From a checkpoint of a small transformer trained on Wikipedia.
Architecture: LayerNorm before each block, rotary positions, no biases in attention or MLP, embeddings untied during training, normalized queries and keys, some layers without attention, local attention windows, shifted keys, gated attention, exclusive self-attention, capped logits.
Training: a variant of Muon for these matrices, 386M tokens.
Each number is 128 + 32 x the weight over its row's rms, rounded and kept within 0 to 255. Layers, rows and columns count from 0. Numbers have three digits each. The size before them is the row's rms in percent of the matrix's.

# layer 17 MLP down (transposed), 704x256, rms 0.0652, rows 189-325, columns 160-191
103:135104098166131172129090136107116112140109114149125145093115079186127170083140119129182117113086
106:080110136173150102109163156108192123106111140127130121142087138169080145216142089159086172112168
089:136105084073181088154112106160085087146161134125140101075136155161118188096123203189146106181080
097:151105076143115117140127166096095114073152125084087111124145150165127206144164138145093082119108
092:072122111123103152129151073116121131113107149098123135107132090096063139130140119098168128158148
091:131118165163106124164138133073149132150216078132115078174151126123121132152136084136193159100134
094:102203169139159105134108137103152103133120096086153096174103108090133131178199146123155191089118
095:202109138057111116134146137106169150151122105081097122125151158100170137125165133125120107132127
094:091109106139183105145130118139098102081055106166121071152124173130160166096142107112148182124104
095:133127091160039116095061098121073105084140138111121159105138090094142154104087065091099165135150
089:080114132121090145125147053103160154146192101092175053121109122088095139140102136121154103134161
096:181126108139063164097162141179116127098102170163100128170140172135117168144165150127204153163161
096:125156165124078120133128098162123135175068153115116084129162148105145082143069164128105086128136
099:071176127143119071230123052111090084088126125106123128087122166149149110119127132165099099176070
094:074157085171143139072138087152108141203090147108135115114126075141102162122143123151123171154121
069:088064152143141184129121145146124195142081189104040120134138086137150132195105090106109138104091
098:099176137060154126135144100139156121174102084133088089135115144089128120199189120090110132151133
102:122098124145135116120120166157112106149128151141068125055144103143126117153152194131125124204139
098:122057209138161143074057134105193146118095088090123072152121105159128192161087151112143151108109
100:099129162092107196110146186121167154153146093168144092100192118130122149142111114165157140161139
097:193100106126158132167173172131174117068111140122142085093147134118171121172087113152159108150131
095:106120073076118181130120127160158058124095132130111130117117127130114117168146116110149156107056
105:142105097111089156156183164148113068110095156091184127089090126163094101148117124134080176161146
103:150075163130076195168162114142123125101162158098142098119128154143148160139107111122144103157102
095:117148135108132133098155125098115150101136137127130172124112124118132169153057098073136107114118
106:100146186147129150174136129112089097157127173107124072132129170119165109206123088105064135060127
099:149127111168146102080148176165137170065093102145141115177130116130155171165107173185128141084085
100:141178143112125147198182104142117144107117172136094110127104120129153193145169086140133066191135
102:157079141105151167194124099131167113090128173105128154118113205129060144176137129138145222123130
105:137141144129091072087133104116128097099187131147144147148147114108184105076098104071134103145117
091:095139151141133134135076133130159158148095092145118135168131104124095094141128132162106126148112
101:088051156131102080122080123098138086111136138164133110082139193192145115158124169135091135124155
100:079123126087127217101140124128094121171171132086139183148136194133190161184181108091113186147119
104:050141122120121136088151106105100182172121127043174113071143121126095069122124124118120144113092
092:127095151155141116140080100051126172133106153102120138134111151183188064121122134110144106173141
097:143116147122140126130125177129097148087110135086117115137118090118145125092131107103176120137146
105:122174118095158123145132127148134113099150154171107094167181107078133146145150082110124124118118
095:070146087064189085153163180233184138094112120122072122130102107118127139125128172130136136121134
104:121080123163140141092137114109118186114118127142128179143117090103125172110155100084065140152122
098:180126130205150211131139187155133139061103134093118159119158089174211174120151189110216158163142
105:122129122116079159150109116092123148117138150172066125099139191091128164036148169134144157130136
112:135108102164126147077130065105155090101143156127105150124121076099148100087130129134088107057131
112:086103127087151143155158128095126150126069111172086109108085165141101130130111182117183158087143
100:168148127066094148127141116127148202179106167161142103118115125107189128166127128136150098112102
104:169144174113126136187120093110148140134139159083050116188112108098101160110097110098163115114105
096:135176120067090191129090085117133106186133132149097084167106093110164118097140145139137112092111
113:151115093210120115101156088122107109076110132155150061107133108117113144155180088158107087157140
109:124164142201050151106135078054159145150153110109144093156146083132095191069162085109098118157103
095:120121195136126160129185159157087133135130130133135140132128143125076169163137163136141149126150
103:120076113132097130104110101173119043124141131134143093135111094159160104169128164081102134128087
112:070121144121160123085100159126137118159137165171183125136128124089068074054086148153112153142147
096:153083133105102170134112117053105124137135066119162124150139101116109178152138159121118136168137
125:129125127203125170131146088113154131132158197169109159111106192155091139119177101093146107113198
085:104147169123109150133124131144110137189119122180148154145138092107200106085137081145143144105172
102:131078123191156146119110142155152197179122096126130131147168142094134177158082134141164099107156
050:101126136109140097120128074158049128099135098097122141159174092085087090059096163147165114132106
120:176125165146171099119124178158205154130166133104144149122111160120131052125125130124082144129116
090:126122085127104122132139122143079132147096135161144163098087177114122110140170098157138160113152
104:143174151104140093109166135110144124126119142077095106128172099154116082178193112143189127144118
106:147111155105122070128167138089115125128126083150124146084111166098098097132118087083068129161143
095:156093151096134122067151085105126116122103145169092139107148121142118135108112062145104181156087
107:126110122110164096158135112173179096153086170064128187083126086118132145154087087132112175158152
077:177131089120136123175143183127139102096088138164128101118090158136187152102163091137184143108110
087:183146082156137074163159138168093107152151130114105142145087135111111169113111132114116092130117
096:115100120129172134181163129109159077038123081055132163097119094132135120147126118130150131144181
112:064157122168127144164118133124116153121128120053152150144085143110125107112081131171173107156134
098:117170137142175103132172092160165100112111157098090162124146163120133097132148164081156142223165
100:151151197162114159133131089144125117082127082170175145147120090093112150150129189100142158102123
099:135118123161217179114119137150150116072142135091142151168091143155142151114166093081099143103162
108:128124100136102134096135110088111122121114181112119130137133124146167183128120198096169116122134
096:158140161078058168172129097141150146157130089149147108120166153136073106107102174094142154126194
087:112161144169129115118111056111142127146122150165099181164092122094167140121107151122145128161137
101:123119152100105143207136108151109125112174105194177148170116104112171164138141078100163125129085
106:173106098177129150115174120115105114138202098094141198146123146122123128161144096134120139083119
100:162204109109185120190139110104175103120091160194189097123110154169132141124074116103141191080123
099:138147113107154154141128137199111136147126103164110144120137132055164108116135085134129164163106
087:135061164074129104132183087137154081182103187083155087073139133102135166130153109093162145112143
106:156100117120128153110094126148130112108129103145131152098130126152053134141164103141186084150152
092:137125146111151094137132146094154134147096156121174171200158178130062175097112139152067150153079
106:177120147127171113139164031135113070103101129145098181109100145096125141120152131080133135175155
103:167117109159114145133114113155123191098142066150097113147083144123120094163113153148103142160154
106:187151174077132110168089083118104206115111136184182125160138093114049116129163156141111117096152
104:145143096133106105111142096108111132160128111181113098155098123115133142141131135106158068126071
104:179119132105117112176117153089100122177147099156142152166108102098094176146129113087095129112147
095:176128112123169112118127126107165134099121175111116129098088089129106098113110110190154143169174
102:182103127088186131161171103126133139115163076097092117114189053070138113117116157162063097073159
106:068137150121154074103132171082126105082145192144071149108164113148166110134121170149110139115123
103:149167126111125150192118115142156125136126118114143123094030174063145123140077137090078155101093
058:079129159151143082091139081182219107108123120064147081138133094109107084124158134075106114079168
097:175138109116105125158129117115101136100168123118162060107068146099096100112161159144111133123129
113:075152167076090159088107124152138112143129123166131165149105139142124081105179140156070119054151
110:127132163155108099154086120118116153170181141159134087099155184095165122123145157072173137181094
103:165118136097112115099151117136089126157112133113084126106123153116066157145128090143076112140178
089:105154119134138096087186168159149127151091122139115144129178136156144139154144098059176134112141
095:113166106114109116108166147130166068083125163097084057155143069130142154085119131169178095126157
093:058120168094117059138119085151130157119123140142128100130098070104142176150082148184174156091126
098:156101066118148118095140058081140150164160127118119063114210116087118157146099111132117110099142
097:072091182062195111097144125171126138137131149182087140112113148025145144143111121105101106125161
106:108069175057145155131118100075100166101170157172084151099153151132138100169097100126123079151167
102:158092153181107098118137179116149128099127132130124138119099064091128123129117100158077133198178
101:142132120174119079144139080156159090119119141189130088091087127154055148089128160127128137124113
098:088129126132133202144110159089168127101131111084093128115143143137218108143146150094106145138135
105:172185157120149088126111150107099108213104067094133132094101095113099133113165131166102083114128
096:142151139173145113078124103143088142141173120141096119105136219101161137101145102080161132065086
109:076115158099107092123158109193138189114136130087103181101135140115164130081166132074128108108128
094:172138174102122111121127125102181117177106097051153149132137145099142101129154204096117183114105
106:083142160113127131047120137183152163102126134108119106131110193139144171153122147114106107115108
102:111166097147137135101106109105103129069117176130186097138097151218084100140061110142118161079162
098:124118202142114118100162139116127110106106099115093168136143134136108115118170116116078162101154
095:128140153080081085137151129064128134166117141185113156111112167106127093145155114123142148111109
100:152172132126168152134144080108131088096118133110081151099126146164144089091145133080079131107128
105:141125067139147129198151123102146131149160148095097174085121146142082115068142156114146191156151
106:189099064164117138149155089082066138124118207096078082177183118105080118159115183115119146144150
119:100132126206158138151161185150120123190089092146103175133076117106166036098079126094069145140063
090:097139095121084147136077137139132046134156136156125129105144184129150100130077154115116125161191
100:135137149111186100173180138117111133159147178107137170189136121168091140140031131121103129120171
107:139097105197142121086106094089113082161126125128153197077144078095178117088163116175143113131075
094:163110185175170121159133177139153123123115177109158133131089184148135129086166102064064138137102
112:114137217084117166139063084100080191088102123080155217161178167135153118147108132121085117094148
109:163147073072146109127115103166121208160203149100090147109099134106118149166154113083102119154186
109:120157126146158166152156162119116106145116110183139074129204133138161106151101159136135139174125
106:123054161148147103100078150146124168064134103155104122173135154140150161185171118140133122177111
094:147134097152141106162110124167129140142143164119145163146068082095089112138141098117123073140135
112:086114075171180180056125109127100084126116123103122081071188079074165107148132107152149139145115
102:116159124098116138095124100123143152137174093132179127142146126165123136125124111123090104089100
099:161153094150110064154103181127141108147095080097136145126077174158133161133111114113113167105183
092:143088146106147121124101085114113186107201086059125084079126174120098171132117126060133166112140
090:083147077150129131202125057147143142121114119087119088086118142146180137103059120064113155121195
100:095134082102192104147162147103176069113117149201123102132102106143100069158103141143146100080100
096:142152151115149148164145115077097132159149121164140150119134104145161075094133137091149156171085
101:144158114118104219059186158099129159172105086084126159187148214132094166142157144114097138052093
108:090147169116093121089105086153148140147156119128154124118128097142207124202109140146142125140133
094:146129125194167178180129174134093092170120138037177137170150104139161095159130130087072147130141
115:123123162175155165204110098183155130148128130083127081123169152157104095169135142122192140131146
114:119129109161141119124146211087141133122139115166167118125074175124101119140142120155093160143115
098:142130138126158141156129170155129117121137083190125114105064130098141112157117173143120146102060
101:111149129115089076135114161158061131091098121097149145191119111119113084108087112129153097159176
# layer 17 MLP gate, 704x256, rms 0.239, rows 190-326, columns 160-191
106:142127125151121103136153117077101111127124098040161147175171090136114094162127132197176140134089
083:151147144157146148162218129129179105129108088134146100066123100152100089088172123153150114143119
104:136139103109150141130082152098101189195154139161097085138184139084119089088099109149140151168069
089:152171135203126165164140085117124085098136121166173134183171124089137156108122171066120122099155
099:097159161147155088117121143095179129146086136167129160136149150116117118179115106093129132111147
093:178092105090126160172141128151136123103070104105126069066140146138178117170118134133143121169092
091:126157108131154163103137150133084094116122080160177160148105107136140129112112103120137108147187
111:115095085142137181154153134099173149091069086142133065143140097142156181113159128078122132152127
088:123170077128121134169174142103078097141109070202128114080115127101146163148093149087121148159110
106:213150149199091206151131122116155135121210150206118142093114143165098067149135131117089110160119
095:124145095100118150120099143113120122099080159122082058133131131155064062163165077109067101157161
101:151095070101174103096096134084098102068153130094058148051141125126150146124114095200136109086122
103:171130139136136108137066200121147128164085124106144132063127158129118092149123194145141074133178
088:102142143089108129150158196096111136074131115173126190067066154183146129175129167111140130084130
068:111163106125146185159114134152111145115160179121152106136095147158126132184142132102169127139165
101:086214124078100130156179158154176118125134171128082201148148134129128075165186139115142070173085
102:125112117102155125152098102120130092118134155097151126121121139119112104138110118077121135125120
104:051136127036140112132157072152067126167175095121199144112167090141111120147079094128102146114097
104:180184119140115128060110134153117115123174089133106093076168134079124124114072131167100165120092
099:079143102119132132168156164151153189120144142072104150093065125076181133141113141139122134089130
111:107165094159104129141121176176045163158182094220168127157100101190138098171187073114125116109115
106:128094138211148111149171179143161096124171166138113131058206120178097180145171124114087119142150
104:167148134131143172097145176118116122143121105162146144088136095134115198146129064179141205098139
095:135132172098144147111110188120091084158125104129112105113173159129116145166119089113148170113091
098:204113159066080075065187117141072120123154167134148138122131162102144112079189102114095162087114
098:142099101210145163127144181091090163099132176150137100122158110189172102151138077127134090150194
099:118139147110170156118148099133113105073150118168121094133125109173116132147135148119164077105114
100:123158097067133129141144141113120095126103124162163109133071089099107113100162113126127097171124
103:071128115120151095065126080099139112133077065210109132090115123133112165111169140086116139165140
089:147145081133160110188078158138119104134144118131146139131115116131137113171112075077105119123091
104:154104077128096085147062143192149088115133126152061201160127145096088099114131122097170184093102
093:080206138102104108168126176168093095083092136124104107094092130145129174177134177042194104081153
108:146143154129050151131172173103073167166149143123143121156148096148103109090147088177092155161172
106:160134140110146144143124130134095161032121120166115122107186087122138105086119119104184149103136
100:100145131179151135071125105115163158180104111097125135121088086085080131163168162101169181086128
102:168162193122096156127138163099167079151086148150143143166145113241109138150115149083115109174162
093:125126086116181116122159058142109144145171060129146091051054068172120060125167140129134147118164
104:094113128148126076140179122074129117130104142116154126155149192135144095142179143109175086218110
089:114124161135140027151137138160102128114140115135118152095084127134145142140125161149148149138123
105:137085067130138170101097118150173128149124155141096143133146157137125136136105127155078115146190
100:089116086134075099090135136156130144144155176152159160092088157091116168121200150054140138184119
106:147139139142029136102128120119073117133160079140141180136100134127151092135151094120115114107078
101:190124159155083186115106145115063147109144142126125173111083133151087120102138082148114125134137
107:122143146147184115104111104191140097179145153163104106192159127115095141071113080128207163156103
100:144136095084127126138085163146090068096133105123187146136141082149186123134148161107142130103122
110:134203130139135115154090088093186150110160139087141124104132071059096118105147148129097146109093
100:181179235138105107115155185133096139155138100144102112176148060161157182125167097128099131166116
096:127137167167084127132123160148156152102112111096132129136153157086178111170143126168135151103098
107:095124173054102109160086158130174114171129118124141118173134140107144141106206174119152108157131
104:147150168129127115149131181096132173137130099119110131111195123118118145160127116106084143145219
094:103118119058155147152095196079106125135079165133201135129125189153128168160174133158124133130124
104:146109119160150164099133094141129118149127162164111171135135118099048161128207138105100115150165
087:117139145193100164149143154138077088111125114122130107133123221100120154081126125175134112199113
106:111187136144133091148114137126153133067134159113112066173105117123114149164112121053092132134109
050:120155133092121141134121085129161172104188113141114136051095169120078139138181173157158121096076
104:113179119128115074170095125109133076109167131105130141118133119142185113128188083118126127101137
080:174154057131115118151128135127093190082144137186126167124140125183128110191162145108126106122134
103:118212145109140194092146150138191133101109163166141129132103137137107197142126094087155098147116
109:186061080154144097121101125186153128046139089144096135075118153135083102064123166165148100138191
101:138129114134142152132145151142164108106168136149073173095133139086122108211087161075096106083080
100:186146125185118110083142105091123073167127144126087162157086183115130138113090065071106141201172
075:182127124187114069138185153160136101165136095090084152167156132047067152173114161143136125105155
085:107158137135102139094100110135148113183085156091111151179114163136114117160113132154102171115156
094:123145210101130149185124140122156110110152161072159152123200123128145091148110161133043147119147
110:125118126121132153139184103083086117177080074116094170126115179135111149173124120117111141135135
098:113174142129092156125118139156182179094165110188146167141106135134118100147118066100165122170137
098:127124084132193118107172161144082133076224159126144128172127053134099105147146150136086126129121
098:095036153155084127072128165119119147113113109174132168130146102127182184166129105108157171131095
110:110164074155122105086115139083108112111074147173101201122160192125128110063171122095142112105115
100:112044127190129110099148124059115134149134094109137172189120161125160135141098154152068112101107
084:135087131150136151106125114145131049097147161161136103138109126142147117065131166188186123153150
117:146126151131147129056141129103102144089197122148099147123093118147096151112164078134148168121086
104:127151103120117100082222204063118157103181125146026170132159177064085157114119131163080114154102
100:123146164148188163123202078095176107130123131122138164156081120089123151151109095199109138165147
094:118148138090123143140182142090175190149106110157122114114105121110090127187142122165110154173114
089:121124101173133130093144136156168053098157124143183151148132144129140124119153144149149142083142
106:092178063136099144134173097096115112136090066160147164140120142171158103142159136134109137073127
097:144138126148145107070174110175164151109102136135132150130167116102147082137143114156144139119079
103:086114111124160093150063145098129082105111117133095186114114146076120185139139139115105153158135
110:153128099104111109148142149142131114087147137150158165124146163111075148165094121170130127145065
106:104227121084128164141124116131135115123103144128111104045146060127160115123180136165148140148189
104:175144126144131106136103105186090108090161123151103147170117092127165094118093144129161137162125
108:158213198157088074119107142080163131198135095126099123119136171116155159021078119051148123103119
097:123102099146086127147097169183097148093113100126141073136105175146125112091139122191097128093121
106:152132134103119183131148078173076110100146097130090067089107124126108154209095117100143169166107
099:147177168150165118129124109144062136085116100183082164226171113155140098145133132165083100102164
104:056150129086114139100079142109112177101165099118207097104092127140141131154141154060145091156103
057:118116095110081168101138079121108147168174143130150114110114117095173086093089145182141145155098
094:117194115141144104104082124160150181125115086147103080097078149104100158132164091135109135106104
107:150116091126138099067122156134126155087158132098126093105093104141171120120138167120071148123162
110:137120192132144099141133193125108105133186141140112065082161101108151129116121141093154151107079
102:147097105186088107132195137102199170147110141157174117075086172119142098077152156119158173154116
093:135133139113151151099121154111164091128186098138098149156171140101132059104102110153151023086146
094:038146171158108097118094121049152150116131155140168091148171132099144130136170111128124139123140
112:113122139122115105075117106098077129148120126143137172122088076132131121077119176140134161112064
095:117155122131121117117203158103130165168148108161147072142089135094088090122138118081146074072116
097:133120132179077131132163154076150102120100097121136147135146083167136083043143122112138148169147
111:109149034106026107114121146165154132123137071142088096108173132155195123168123194172067147124110
103:121140147097148095120121151143152107145136128148143146107131134172119154163141108088153132156095
102:143108087094124090109115119135117158096142139158118209114093135159100095113133099116141128195155
097:162145100136134110104108155156102144142157123111131142145077126142147163093203136147083162057082
105:090151137103080108167111119110138144140132191098052128104092136131145149095201143133146153164200
092:176156150129049178090183144138162130138103163151178182141129133140144131136146155095110160108161
112:098102157146152125089122154101104093082112100129117155111094147133172145162158134127189171098119
098:117135082151186105148128105187118167128087145198135127116127157123122130148109177090167122147083
103:117133090170145075132145104145146173117185160132125097130100126103105159103127144112105166097144
106:132117107145094073134142120117181185087123097143048135113157075132095077158143199118164181142094
100:122140162133154099112089140112108157153164174121113177062154141131122183120102084111157106153086
097:151074120152119153095143149152099147098151120117134120178095191131129112120209115156131148125116
099:108108106112173169124139175130126067181151100171106147165079096115092155102112079133126171110150
104:152139188105167100091118164156133122119095096057101145104122173131200144114108114134024122227170
106:158147133131109152095134122098142061085145053084133103065178186124108164133166155071130056060135
108:108109051079081162100128125124125117102169106130143118111155156156142138149173130104203114099156
093:083157186146090176123077187160076155111123103102135152161096097094119216194150082144145161128141
103:175112054092126106117135143138171100165166129133150114169162154085124103147178116166169135123089
112:089189143166079096176135115117129100137095098134177173142127082117102159159128120105106140076121
092:158109158129088184173150145098115096150144124099142147093147131092195116110076113122118151178064
106:090098035143133122086136147113168136053119155135145156119076150087092139143154108108160161129126
105:156140087141099078176156123129159118197150110183160179120074126085147161108170157138183115138131
106:117123089159099128092145104182124112114149126142101061094145112114162193121092128168067103073158
104:105142104111178097113106152132097145135193159177136136141103064137112131128152070129089120151126
098:104129165087116147110155166139081071143105098131128126125194160098131102094123168103091092146204
110:171137169168138161179130171155067137154137109164142159159105110135138074067168140110032137137145
098:110118100171171147163119079148103143169063193181096125097118093189112146163115137101156160137140
101:156162119125201158135117166135165174142153144119098119135122156066122183146139115151077101114139
100:124184095155142079133180144133118131164164162083104145103156152180133142145169086093131159135126
089:120124142118111112155116146147107138139115135092096161128116101152096104141126091117098178106112
099:076086092077126092093220139121141178172183178148084116125073213090140156183137126107140131160106
098:155110135108134100077101110149083117131143093161117090153124127160118028121141167141101133131173
099:139139110146081140124104118099138114149134137163147191146092053154188147127168090119146161208141
104:158169178162112072133106091146111093126102146175151106096123151193151090142122140128175102160124
103:110132143154112082175079136227137144129165111150102084142139135122085171087174177126125143114097
106:119150170181105115178069087122186172120067148111146096102130113153152141098142185084134093131126
107:127213095121082133151132095151117110122063202152139080133090168114141109098149123054130138064124
099:165098064141149127093138157107081131116143147088131114156098116110166130188102165125123154096067
101:104098144175143084157098122121153134148042062170187158103182147132146117164095183174112120091143
106:150094183118096151152097126162114120145141117099115110115187152118198121124147128156103134129158
# layer 17 MLP up, 704x256, rms 0.253, rows 190-326, columns 160-191
098:106120160124012136137161122172191172146112170166102129188148182177109164095102137124158103157098
088:116117138081095139144084121154113133138173127110109080096101137122142193162075169146145117076161
107:137071130069129142132145141127164097120138117162126106075149109130108103100113107115165155156125
094:131113167124132140152160089144120119216166110174143124119129088128148103106125102142162123103112
096:084111098112149090141109193134114132088153123102097145104129168168101085120097095105150156085084
098:140144151116152093122068144073124106172109154138148174123181139117090099176200064111055110124127
104:161117100121180139065123157155097074166099098194127134126106141129157126145161139121096164169154
129:139118149114148133059137121132095120163156152111174207133147132169080047120147152102121119094087
096:143148155151149152121105102111099101111122100123137105134154111133181164149121170152159188109067
100:209138126132150170159134126158078064091119121146141144095190174114077112101137098116100126134087
097:167138104126086105123105131101091178127126130064153108094104123158126166122162142096122106100156
109:122157106146104126134167123157081087140069087120198177120102128106166145109167184147094127132159
104:214181182174146124112143159225163110080162115053150159076144139139169129225115110130110045057076
092:153127120125112132164200158132139138071201163157131131085138188119139106104134137113086125138128
077:164104119083156114094174111131188127114179181162178130132122080146136163168129102141163133070144
097:096109136097114083148106135084104168150164095130092106115129188130140086141104083144106132139135
098:146163097213142117142132124183172139134145161107139119175091174163163107110136112161123151180103
102:138160083119108134104162099096116158170130087106131124108128148165132093087094086109182101137130
099:119126140175088138136118185100140102126121079096117107141107101113094144180135170140099136093118
101:131123097134132096077165077129139149107130129167126093175126142125096150136150097094141101138148
097:075094133101124098111133154111161151134128204132127184146166139087092112146098126117211128192114
104:056133137093127155140088086094145111087073140120086160137096128136085080140120190098139124126134
105:075190097139096136117086187116141178171110172123138112116126118136144159150123138159096132105140
099:128107140140122169091103137152169141105043084098152095087164174109142137158097214130080185154136
102:149112131156132115095105133187107125128130131152101089136088181094140045104144110120159178178124
097:147124129136168123173182129149160100125132162134139098073111112117121131188149157090172112115129
105:072076128080116189136157170117209115106192130117091169145104085152158087124078107117129090157119
100:177133079094082102145131129152153130164052176160193102123088156102109201168136130153134116109095
100:068154128141091133108100154126123100155079115200069125116175111127122121186163100092154138122116
096:084132070177137139148066190109175171113187112134092150128167151167160082114089097091076109114083
108:126153113077083136205103124122120110126151113123125064164094075076170151178091163119156160109132
097:156137189090133117100142178057143085087104105171171075126104089167123171189102094129098144088089
101:061173125092174069112103130152160124129138102081170124114115069115131113217104075125160098120172
101:145060174126204182121164124122111157108123155099098118134137086099108069094118138126097119138130
096:113107160110092148191116060151103084138171097137129129062145120089093119126150112118139097090139
105:105135152089110189068177130109157145119076101151158148182125083141168102135140121184071137131098
095:138123167118152162113142115098096133137109120089124161127165138133117136105125072069054119122095
102:102110107107113170071157146143115163099186126136122051127149124112152170071155186139078106070167
093:122090133098133143142123148096147127203136121120105103132175097140185109192176101197136126087088
107:154134106079121131114148114107157191135079197089113154121138142142151151146139110106103138179166
103:119156115105098090196134108128083156187097129047098125128147110150132129173200123134156142086166
105:132146131132154114118181160125128126153125148116127117157189115130068198089081187159122167134100
101:151130153199150182064098092140121092113063203126104167188130132127056166079121124175123163163087
107:120151132113151094151141106146129155140149151111117145155120179126111102127054115148136161080062
098:178166121140112133111158141115167123081150151145134146091141131107083153140067145096119148121130
103:113081142061153131145119154152127190104126105141131118131190170140112160103170157094197118120103
102:167169137139141079144128109095097099172149126154086064094114123163153131082084101175147136127114
096:105131148114201146061145086119141085183111119109122148113141093101164180090129127097172150134126
106:133146123149152182098122093099076082136092144094125125131176154146114142144130117123133124093152
103:093136139155086125066181091130177061113155124141131107132143125128118137089146117108133102127134
091:101071050130086114115174120083195108125166154084149131147214147131178104116130095156060144128109
110:134132181138143127063125172143159126113139165121213132143099104116097123159146165116119188151140
097:140159175203058093141095106124111154079158098120118141166114124174182137150086074117116114125121
097:129109171092138159122112095158128157088172131102097133168199104078120161121079153152147100093156
052:166224125090109112154133150130029139194197091147110173131175135171164111099101153093086090141138
098:123145149124143167110132153127143050077139182110178059076078112133129099120153130073159163128114
086:131141192079169188093188115142151079139159146093184105127142167069112082092069116087149118103146
103:160144146093192071136142162145117119108150125110116102171080105102132145092091109149144164139122
103:125163180105142136108171139145081072159167138146152108135133114178071124142103108100077128120156
100:094129186107126114147111137051078138143089148133127105169103165147198126117134105211150129172147
096:107099102138088095110106129208099168127114138170099138125150114106061153104170120166121150114136
080:095123081177148161191164150103115162134160138130109103145137201119116083134120114106152186161113
090:103123133093128189144117128085116160120157116119100106104150150157088132095123122141091137125101
097:129132069130129092126144090110151039130103155155105133147137039171134100130058114147136139076104
102:141094129118164103120148148130080096147112079137099172143109134155112134159119127161126139146120
100:146185102143187085091128154116128115141167128104101174166142066119145178127128180146143141164138
091:138108163160121110074138038197142151162114085176148120091114111105148128112161160098156195155157
103:143143143106139154147147173122117104103135114074135161179118084087158062118100131054170178131112
105:083158105117106121109060120110153101157163177138123091064148080179141114108190168094177186116079
094:144162101099122118086135112088141142164069106184116122071079107124120126131121102167111143180102
090:107096135159167115152169168096125143124152167107153092131083101112072075113205130150098092101171
110:130103151192150144121115079093091125073141109124145078116154141150197093139139157158168105161134
109:113142096103120111097143064158139133121163174183078107145128129180144131088128109133126150099110
097:123110096189090065103127086165112111131121134147152112093119128143116071198117127087145129192087
093:103069077096202162096067119119130125090141116144154067188160154109108144109143123128144109153118
087:120146095176087188182111146104081091170136113180139098136137127101126132130148132113168145106148
100:098170118148107118145156118175099076131124129074123124160108157113063138133182168141131129097166
093:163128153121132145127131092118096076105101124119104134141137146082140118084114131123128102109141
105:176130141138155128172072163149061143182120096168134125137095142119099112113118088113078180151184
104:067073122112095071135157158145129125120062143138129113149126127111170076141144127154122093099154
102:156099121146154173156143137131114107103121100158168117133123132137131145122138102130088075090085
106:176123181151140178091115073147118128104123118105075117107128149105092171078160142103127151131135
106:127116120151138107127122171111165152133115139230083140177110162141118158152083122035189094161158
101:112158126112178125097117168101145168114106166119128095165117160117163181156123184123106137065140
107:123085153137098196068107139157112144142108160102130121131109103119138102168144149094151117124150
102:109111164136072139194094077155148112115084120152170160127118136158106035123087115151070150180174
100:129108095145092094094167123131144117144158159132145134130146139168161173142137084174106157112074
062:136132133123137128091149185175167122099120172126118094185143128197156134116121117171143164081099
099:142169202144163185083107152105182133142184124077145180106153146109153115135146077170117158138119
101:092139069112171123089135046155165142121147133079079143121166138069182096144127148116104128128107
113:134161130066174145126114138086124110120145134154124105087132139114123109096147107090161155166074
102:149148111153120099154167094172086139155125162076198121071134123108120095112102126088121103138109
096:122165155128140130164136123090144113160089144160113107206124156110111084168134188154170149118138
096:145175140134085111151126150137034090119101142110110190085124151146098082099156108154101156194165
110:089099188117163150187130112092166120173142123089150148122181208138176136143078114123124139121124
092:116094143158115118171123078183186112134122128155110144149144117109148154058140187123141122144141
098:147146121112166096128055094102128149199149092121104195099147103104124077152164106143128110074094
114:135112173117164232187137120113141098141189116130132100136172149149114130162168126128108069108133
101:144159108080078141092128123149149082161141158133160122133109175127144122186154195092084094143174
103:095120138188148084160164100165133133110119086120181069098151104175089162053095139086135132137108
094:157141166111115129171109109117187114146145149173100092116083130090078138159097156139086167058108
109:112149132127145152065143101115157131064127155160110146181132117125158164097144141130069145111087
096:180120117131075115078076137135180108180101109078128168140124120110138143137105163134123116136179
109:128099119089112107105075126120075120072110156094089184139097124128129157111091097155164186154090
104:154152111125143098108084084144086139069156129075131123149150075096128125111151118138109154103203
101:174166177132094089193120118188078146110107140168144142103079103133089153174103160050082179117112
106:086197133159150053151069132110096091148122138136184110093097093108119146188156098102149093151151
095:127069081121126139097159101148103119096130114149109172037141084157121147098129105094128127105120
098:162124129162099134109126130149111114113098134130081147131130137101157136157106177124062166094131
100:123119137098104120170151113097068121150083130143192119115149150093141162129188084128158162122058
103:145103120150123164185150128096119142209115155088121128163134113119141117104119163184129083135156
103:139114083129199183145126079142131170123077141116135160113152173108131084086083146112118174090140
106:155140117098087133120160130136127164116126120096110094135152150149102119116149171149129060114108
096:182164204063155114109107095165116188122162064104069122155101136124112110118174080128198089160172
103:134165157105092125140139205129126115061215108186140122142152142093220134164154090133168162148084
112:079140114141121132183160130126147093160127083170124140122137101174099138136152175114147131139119
093:129189154158109111120157095124136149097143166135156107101130120094161097062094093098045157072161
113:079133142119148125114121143134108103120138172139179174135070094091121122205132125089105125119130
110:096095164221078089159120120132153142149118067115065117127075133134142117083161129164160138144130
105:112134171124098077107184104141123158084171101123120122108147133145153140080097141151094146129137
101:141142134165115155139122108127078165155113115191144177146192176103134161099176158113142074133162
100:157196147123161101146137106089195091103102192141044105132122089165072139057159079135117109126091
107:112159143096113151106083077129173122107108088159127137125100156091139119157126143088131150099056
096:102145093148055188154056136156176166180102175174126130149129107166097118204147158166081161155115
097:156028116146159157103096190109163158145123173112140139180092186163166175144104170101166107103131
106:094118155136117070136122123171151160135075162095184144160129163170132103112172120109160161143170
093:055137109154099109123074154147133127099155108153146106106165125147153119132128134086080232158103
098:112187121090143128037189140120109136152151136117120156171127174131138159169164114123062105139136
098:125151187095095107121136093196121151097107111114210180102155138167145120094127149134148045187129
102:133067134084139097104148201107142092110089154123115145145065121117105096097116117170142176110133
105:127165159086079136089132082112102154103120152196133090120063139131117085082090119108150134129192
099:149084121146101107172123142097110095166078137101164088138074092185141137075147071126155129133136
106:141192133099190102125098112065150132146115144107166108104131111146116111100156189070085146125130
109:165118106105128112053168086109120210181173066166206118116182109142129194084116132165100150136164
100:123124137068134135088127114115059032125098103145144158079113128129107090142140107097132124114112
100:156057088133148119128134104137141185123118071167132134139124083099162172075152142129089142120141
104:104147111125202126096127086179114184120116146155081097149163159093221159144114118138159112093187